{
  "n_layer": 20,
  "d_model": 96,
  "n_head": 3,
  "n_kv_head": 3,
  "head_dim": 32,
  "d_mlp": 384,
  "vocab_size": 5288,
  "activation": "relu",
  "norm": "layernorm",
  "norm_place": "pre",
  "norm_eps": 1e-05,
  "positions": "learned",
  "qk_norm": false,
  "attn_scale": 0.177,
  "bias": "all",
  "tie_embeddings": true,
  "parallel_block": false,
  "init": "normal",
  "init_std_qkv": 0.053,
  "init_std_o": 0.00838,
  "init_std_up": 0.053,
  "init_std_down": 0.00419,
  "init_out_by_depth": true,
  "optimizer": "soap_variant",
  "lr": 0.0118,
  "beta1": 0.95,
  "beta2": 0.99,
  "weight_decay": 0.022,
  "lr_head": 0.0102,
  "grad_clip": 0.5,
  "warmup_steps": 200,
  "schedule": "wsd",
  "decay_fraction": 0.412,
  "decay_shape": "sqrt",
  "final_lr_fraction": 0.1,
  "batch_tokens": 32768,
  "seq_len": 128,
  "doc_mask": false,
  "train_tokens": 107800000,
  "steps": 3290,
  "dataset": "wikipedia_en"
}
Each number is 128 + 24 x the weight over its row's rms, rounded and kept within 0 to 255. Layers, rows and columns count from 0. The size above them is the row's rms in percent of the matrix's.

# layer 14 MLP down (transposed), 384x96, rms 0.478, rows 367-383, columns 0-95
size [ 97 110 107  96  82 107  92  90 100 105 108 111  87  92 114  92 104]
[[123 110 153 110 151 142 103  73 178 120 126 158 152 114 100 123 108 152 127 124 127 155 141 126  79 136 124 188 105 145 119 164 135 112 114 100 157 111 125 151 130 157 137 136 101 167 126 119 127 110 107 129  60 159 160 150 142 131 141 103  76  85 144 181 110 120 137 141 130 127 139 156 134 175 113 135  95 116 125 138 119 105 157 153 155 128 118 136 116 119 104 129 108 120 145  87]
 [172 121 116 165  69 148 149 102 140 119 132 113 151  90  85 142 151 178 112  78 140 132 156 109  78 106 143 134 150 129 137 164 101 109 117 135 109 138 115 147 139 123 145 112 150 147 155 128 101 147 166 116 171 115 117 137 147 131  94 130 121 172 118  78 125 151 122 115 142 143 126 121  91 133 152 128 133 159 153 104 116  97 112 124 101  95 107 177 127 155 117 123  83 143 116 126]
 [116 123 163 160 151 118  85 113 130 125 132 146  91 119 114 140 102 108 130 119 179 115 181 156 154 151 106 152 118 128  81 198 125 112 115 147  96 174  72 106 138 106 114 157 150 135  90 124 109 135 136 117 103 164 129 113 147 152 123 151 169 101 142  86 126 157 109 156 131 115 128 150 130 108 116 111 138 123 134 128 172 126 109  96 147 105 103  98 129 107 111 139 132 141 150 142]
 [112 144 120 104  95 180 111 117  81 160 140 125 138 197  98 145 120 133 120 108 104 141  88 115 167 133 123 143 129 148 158 109 150 173 123  68 147 163 100 105 139 110 158 105 126  87 106 137 110 136 106 136 104 160 133 149 166  94 111 122 166 154 135 148 112 100 148 113 121 129 139 182 142 147 132 122 120 134 107 107 117 129 135 131 129 164 162 141 147 140  99 150 140 154 108 128]
 [144 113 131 122 149 118 138  94  84 170 128 138 125 126 113 104 128 128 124 186 101 132 100  71 161 144 137 113 138 130 161 104 129  91  95 121 132 169 112 146 124 140 110 136 142 142 111 100  89  95 132 158 149  98 109 115  97 154 102 146  97  73 118 102  56 133 127 122 138 103 115 102 104 121  98 117 163 103 120 102 126 152 115 133 103 127 120 106 135 163 127  98 150 134 166 137]
 [119 171 111 131 153 136 126 132 128  99 145 157 142 102 112 165 156 103 133 206 145 109 135 120 111 134 138 124 139 101 112 135 140  79  99 126 104 135 135 103  96 141  91 110 101 146 122 138 139  83 135 144 139  91 178 155 144 108 174 110 149 131 136 113 128 121 117 158 132 138 142 113  98 128  94 104 145 179 164 129 107 132 153  99 174 119 168 125 141 133 152  93  99 110 100 131]
 [158 127  75 150 132 162 145 110  62 114 126 139 141 152 136 115  88 102 183 132 131 120 138 113 110 136 131 163  88  94  90 160 112 136 100 106 120 131 131 112  99  82  98 150 134 177 133 133 132 146 139 103 114 137 139 121 157  77 138 117 149 138 142 154 131 162 121 137 141 124  94 104 104 112 150 114 151 144  97 131 167 141 151 134  91 109 130 147 161 119 114 129  74 130 106 128]
 [129 167 113 118 150 120 134 119  73 122 126 181 147 117 155  92 148  84 147 140 117 141 139  96 138 119 133 114 123 150 132 115 146 108  76 162 128 120 119 107 112 101 126 124 150 114 129 148  91 131 142 149 140 127  99 109 127 126  81  97 147 147 151 147 130 131 134  85 119 162 148 122 170 127 127 108 126 146 188  97 101 137 135  78 128 127  87 141  73 161 151 125 110 161  94 153]
 [107 126 152 133 113  48 151 183 148 137 143 139 112 152 154 149 119 134 100 141 133 137 171 131 123 149 159 137  63 117 127 140 157 119 150  89 139 143 156 141 110 106 154  96 120 126 106 143 136 115 154 127 108 116 131 121 138 138 116 127 113 155  87 161 125 132  70 155 148 102 127 166 123 100  80 166  91 116 114 137 111 142  94 119  73 130 141 102 124 118 121 121 130 123 140 142]
 [104 147 112 120 120 139 102 143 138 138 108 157 182 128 158  96 160 114 131 145 134 121 127 119 119 102 143 123 137 142  98 118 131  36 115 123 128 102 149 114 106 129 159 121 140  90 139 113 134 153 172 155 142 132 141 112 154 123 162  87  93 133 153 152 133 123 158 148 124 120 160 137 137 140 130 146 110 102 118 141 139 115  88 160 112 115  90 143 170 127 124  70 121 150 117 191]
 [176  80 104 101 155 151 136 116 140 152 126 141 132 156 162 113 137 134 125 157 115 149 131 162  84 136 161 145 119 149 139 123 147 108 101 118 149 117 141 153 150 113 114 136 174 110 144 143 120 106  79 131  96 171 133 114 142 148  96 140 122 125 168 144  91 112 176 171 168 137 125 156 103 144  87 129 137 117 100 151  90 129 136 122 140 120 157  91 135 105 132 172 117 113 137 175]
 [141 122 111 151 108 116 117 172 149 140 150 114  86 107 122 128 145 110 156  84 161 132  99 135 130  90 134 178 121 111 128 140 115 130 120  94 111 119 107 146 107 119 126 146 108 120 133  99  91 154  97  82 115 117 122  87 137 104  99  96 142 104 119 153 165 135 157 128 156 175 133  93 131 146 113  97 131 127 163 114 142 125 133 131 173 138  87  91  72  88 149 146 120 104 103  98]
 [140 126 167 118 101 141 129 114 113 154 147 140 146 113 113 165 141 192  93 128 108 161 117 154 152 122  99 119 152 124 127 110  91 120 138 109  91 118 162 110 104 140  95 132 127 201 142  86 159 147 127 136  85 133 126 127 142 132 129 170 159 103 135 142 116 135 117 155 155 117 137 125 117 124 161  86 132 130 144 117 146 103 110 141  92 145 124  89 117  83 101  91 153 172 101 142]
 [105 114 151  96  81 118 136 165 127 128 109 115 119 102 153 142 127 121 125 138  93 128 143 120 145 108 129 144 102  98 110  98 135  94 125 137 143 110 125 143 128 115 109 122 130 134 116 120 120  95 147 179 142 144 157 116 113 123 114 141  81 132 103 119 159  72 118 130  68 116  75 121 147 103 137  90 125 138 109 151 137 197 144 128  69 128 150 117  72 153 135 124 111 157  99 105]
 [139 104 127 148 106 129 152 115 137 148 182 109 140 127 136 133 121 109 108 122 137 151 163 111 153 109 136 155 147 116 127  74 125 204 112 115 146 130 115 120 127 134 119  81 113 130 139  81 124 160 129 114 116 127 131 121 135 143 125 111 143  97 124 177  95 111 100 107 115 172 121 129 189 158 118 125 135 127 104 113 179 142 109 124 137 111 133 188 125 161 115 122 104  76 113  95]
 [110 155 126  94  97 155 133 116 108 126  95 130  86  85 125 143 118 130 124 116  99 125 134 136 134  96 157 161 140 100 143 110 131  71 115 118 133 107  77 149  85 143 148 125 101 151 104 172  98 167 129 138 112 121 114 149 127 138 114 104 108 156 150 128  97 123 142  77  98 131 154 147 138  90 103  89 143  95 127 125 150 106 152 171 125 159 138 120 131  80 147 125 155 143  99 162]
 [111 165  96 117 147 130 111 114 120 153 149 114 155 145 151 132  94 116 103 120 117  27 121 172 160 113 140 141 179 192 107 123 111 149 130 108 119 117 128 144 141 121 119 116 111 117 118 158 116 104 171 110 118 140 123 114 132 113 102  93 160 125 152 116 130 149 131 108 158 120 114 111 166 149 114 113 161 143 132 100 122 111  96 127 141 152  90 152 169 135 166 135 117 107 143 122]]
# layer 14 MLP up, 384x96, rms 0.476, rows 368-383, columns 0-95
size [ 96  94 104  99  95  97  88 102  91 110 103  88  99 110 106 102]
[[129 109 131 106 131 101 122 127 116  69 137  89 139 138 105 168 158 169 112 156 190 137 118 128 111 158 135 129 106 107 145 141 100 120 117 103 115 123 109 167 132 128  78 119 108 171 130 131  85 147 100 115 127 117 136 178 110 154 177 172 148 117 102 110 128  93 122 110 108 113 148  82 144 132 133 122 111 132 138  93 101 174 107 124 112 132 134 150 128 144 102 109 162 153 118 102]
 [112 107 129 144 118 119 150 112 136 129 125 106 118 102 118  96 138 150 132 110  85 122 128  70 112 102 156  81 103 143  89 107 119 110 160 136 115 171 155 110 137  88 117 132 126 146 132  94 143 160 176 162 184 110 148 160 116 143 115 154 122 111 116 124 148 124 163 153 126 161 144 142 152 119 131 114 115 135 178 151 120 105 102 154  72 156 172 154 129 169 130 143 136 116 109 114]
 [107  89 116 123 109  96  88 122  87 152 140 127 120  75 138 171 122 164  80 128  93 173 118 113 144 127 162 114 129 139 112 118  94 111 107  84  59 116  75 142 135 108 130 115 168 100 113  99 139 101 137 153 136 156 139 159 153 110 138 120 107  82 116 170 110 149 143 111 148 148 133 130 108 104 108 146 108 129 138 150 128 151 119 118 113 119 139 142 105 122 122 129 143 163 147 121]
 [148 158 155 132 121 163 121  92 164 144 101 154  77 114 108 139 130 163 115 132  99 143 120 124 146  97 118 128 149  96 106 154 146 141  93 126 103 123 139 117 139 125 158 145 135 146 166 126  95 145  88  93 145 109 137 142 123 147 150  85 148 172 166  97  91  99 172 110 118 183  81 138 119 105 132  88 116 126 140 121  89 127 113 111 122 140 148 140 156 123 132 145  85 125  96 110]
 [152  87 150 130 112  96 106 119 130 162 121 123 125 156 166 139 174 128  84 152 106 143 131 142 136 121 158 157 146 109 155 107  96 115 113 130 138 112  77 154 139 136 147 147 114 163 133  64 115 111 152  81 141 143 136 117 125  90 166  74 124 133 114 127 121 102 123 134 137 126 113 139 139 124 175  97 134 145  94 120 135  95 128 183 141 116 117 104 135 107 119 185  96 117 140 126]
 [107 104  85 124 110 103 125 121 102 142 143 103 138 113 126 120 130 112 137 114 119 146 126 125 109 128 145  63 119 142 156 110 130 106 133 174 172 179 144 116 161 142 171 145 132 158  92 112 138 111 130 129 125 125 124 179 108  90 127 119 124 131 121 142 138 137 114 173 131 134 152 120 143 122  89  93 144 124 180 102  70 118 154 140  86 126  94 121 108 145 120 146 180  97 115 165]
 [129 122 117 140 127 158 128 146 125 147 157 113 149 114 117  92 122  67 126 125 154 124 108 133 183 109 146 149  81 114 113 161 128 133 133 109 127 158 109 139 125 118  99 117 136 120 144 158 122  92  99 126 144 138 144  84  93 106 153 174  97  69 106 126 134 142 146 157 166  93 133 109 133 129 157 145  80 129 131 108 160 174 103 156 109 126 167 157 116 103 128 146 127 148 157  94]
 [128 122 153 132 121 125  94  89 125 115 116 112 172  80 148 160 152 126 133 124 139 167 133 146 140  99 161 150 143 103 145 114 101 104 158 153  83 159 130 148  90 116 181  98 117 121 157 173 121 131 130 173 121  90 117 126 133 113 145 115 103 115  94 126 145 133 163 123 159 112 139  99 108 188 125 124 114 129  79 129 128 113 119 110 159 119 121  80 122 160 148 149 134 129  97 101]
 [154  79 164 127 119 138 140 157 113 153 128 110  93 114 102 102  82  90 122 123 145  99  99 134  89  65  86  88 132 156 139 134 157  91 124 135 102 100 116 113 163 128 127 134 153 157  95 157 109 122 131 137 141 125 126 130 140 120 109 146 125 130 123 132 117  87 147 160 154 143 136 140 137 132 188 105 154 154 165 115 163 135 171 127 127 136 129 142 191 137 131 135 114 100 133 130]
 [ 65 159 132  97 153 119 103 133 147 133 111 113  90 103 161 148 138 142 114  83 150  78 109 128 131 142 134 101  91 120 140 158 128 158 156 117 133 160  84 119 129 128 173 156 121 122 110 126 116 138 155 111 127  98 118 116 111 128 124  94 122 121 130 141 130 122  94 102 143 101 133 142 143 184 152 176 130 123 113 160 130 155 145 116 100  84 129 145  96 151  86 138 131 153 184 127]
 [164  86 159 127 101 150 115 107 122 129 136 145 186 107 116 111 142 137 121 163 148 131 137 151 106 140  94  94 119 129 122 133  98 102 142 170 125  64 138 142 145 115 147  94 114 145  95 123  99 124  69 105 105 133 128 107 124 114 159 136  98 108 111 143 146 143 118 158 119 113 181  97 135 136 150 158 146 125 128 131 143 115 162 138 115 129 138 189 145 109 123 167  98 131  90 162]
 [131  85 153 115 137 107  80 175 152 155 159 130 138 159 115 162 169 132 143  98 123 136  81 111 135 127 112 112 143 114 137 135 155 122  87 156 117 111 121 127 149 134 155 113 141 133 119 141 101  81 149 167 143 147 130 142 106 127 148 145 151 153 133 135 144 115 156 122 139 107 141 137  77 111 146 157 141 182 153 148 114  92 140 164 158 120  96 116 118 120 129  90  83 164  98 168]
 [119 129 148  90 121 174 133 135 125 104  84 183 169 140 124 155 106 158  69 136 120 147 137 176 131 150 110 151 154 107 121 138 112 139 137 146  97 148 126 117 128 130 107 140 136 150 128 128 132 120  86 189 111 151 133 166 130 102 128  81 135 112 152 149  91 113 126 121 100 117  89  59 144 142 128 111 141 147 119 147 114  89 150 109 116 141 161 175 127 126 136 142 120 144 128 129]
 [124 148 134 120  96 141 100 110 142  91 126 120 197 168 106 104 129 118 116 132 124 110 178 176  98 122 151 114 101 107 137 128 150 153 144  98 181 110  77 116  97 114 117 163 109 119 156 121  95 136 129 110 143 139 142 141 109 148 107 118 145 121 125 171  95 129 159  96 162 150 153 100 149 163 127 141 154 119 125 157 118 111 136 105 136 141 105 177 154 115 100 135 130 124 170 149]
 [130  82 105 123 127 138  79 136 144 138 100 147 151  93 123 115 145  72 105 160 125 141 116  92 114 147 142 135 122  72 160 138 155 171 129 142 180  84  79 106 144 113 145 122 132 133 153 127 131 154  96 126  95 102 125 160 160 104 154 121 127 130 151 105 165 119 143 135 138 124 154 115 108 155 107 113 119 105 190 126 131 123 176 125 142 150 151 104 147 117 113 146 158 114 118 122]
 [106 101 135 100 170 136 115 140 101  99 123 133 102 149 104 150 139 130 116 112 136 135 137 134 163 112 146 159 114  85 153 126  88 141 101 102 121 128 134 119  94  79 124 148 117 100 135 155 155 116 138 116 139  92  99 102 124 136 131 157 140 133  68 155 116 105 118 130 214 105 145 166 120 179 176 137 138 128  93 110 144 142 123 110 104 125 146 152 144 135  83 140 129 121 111 151]]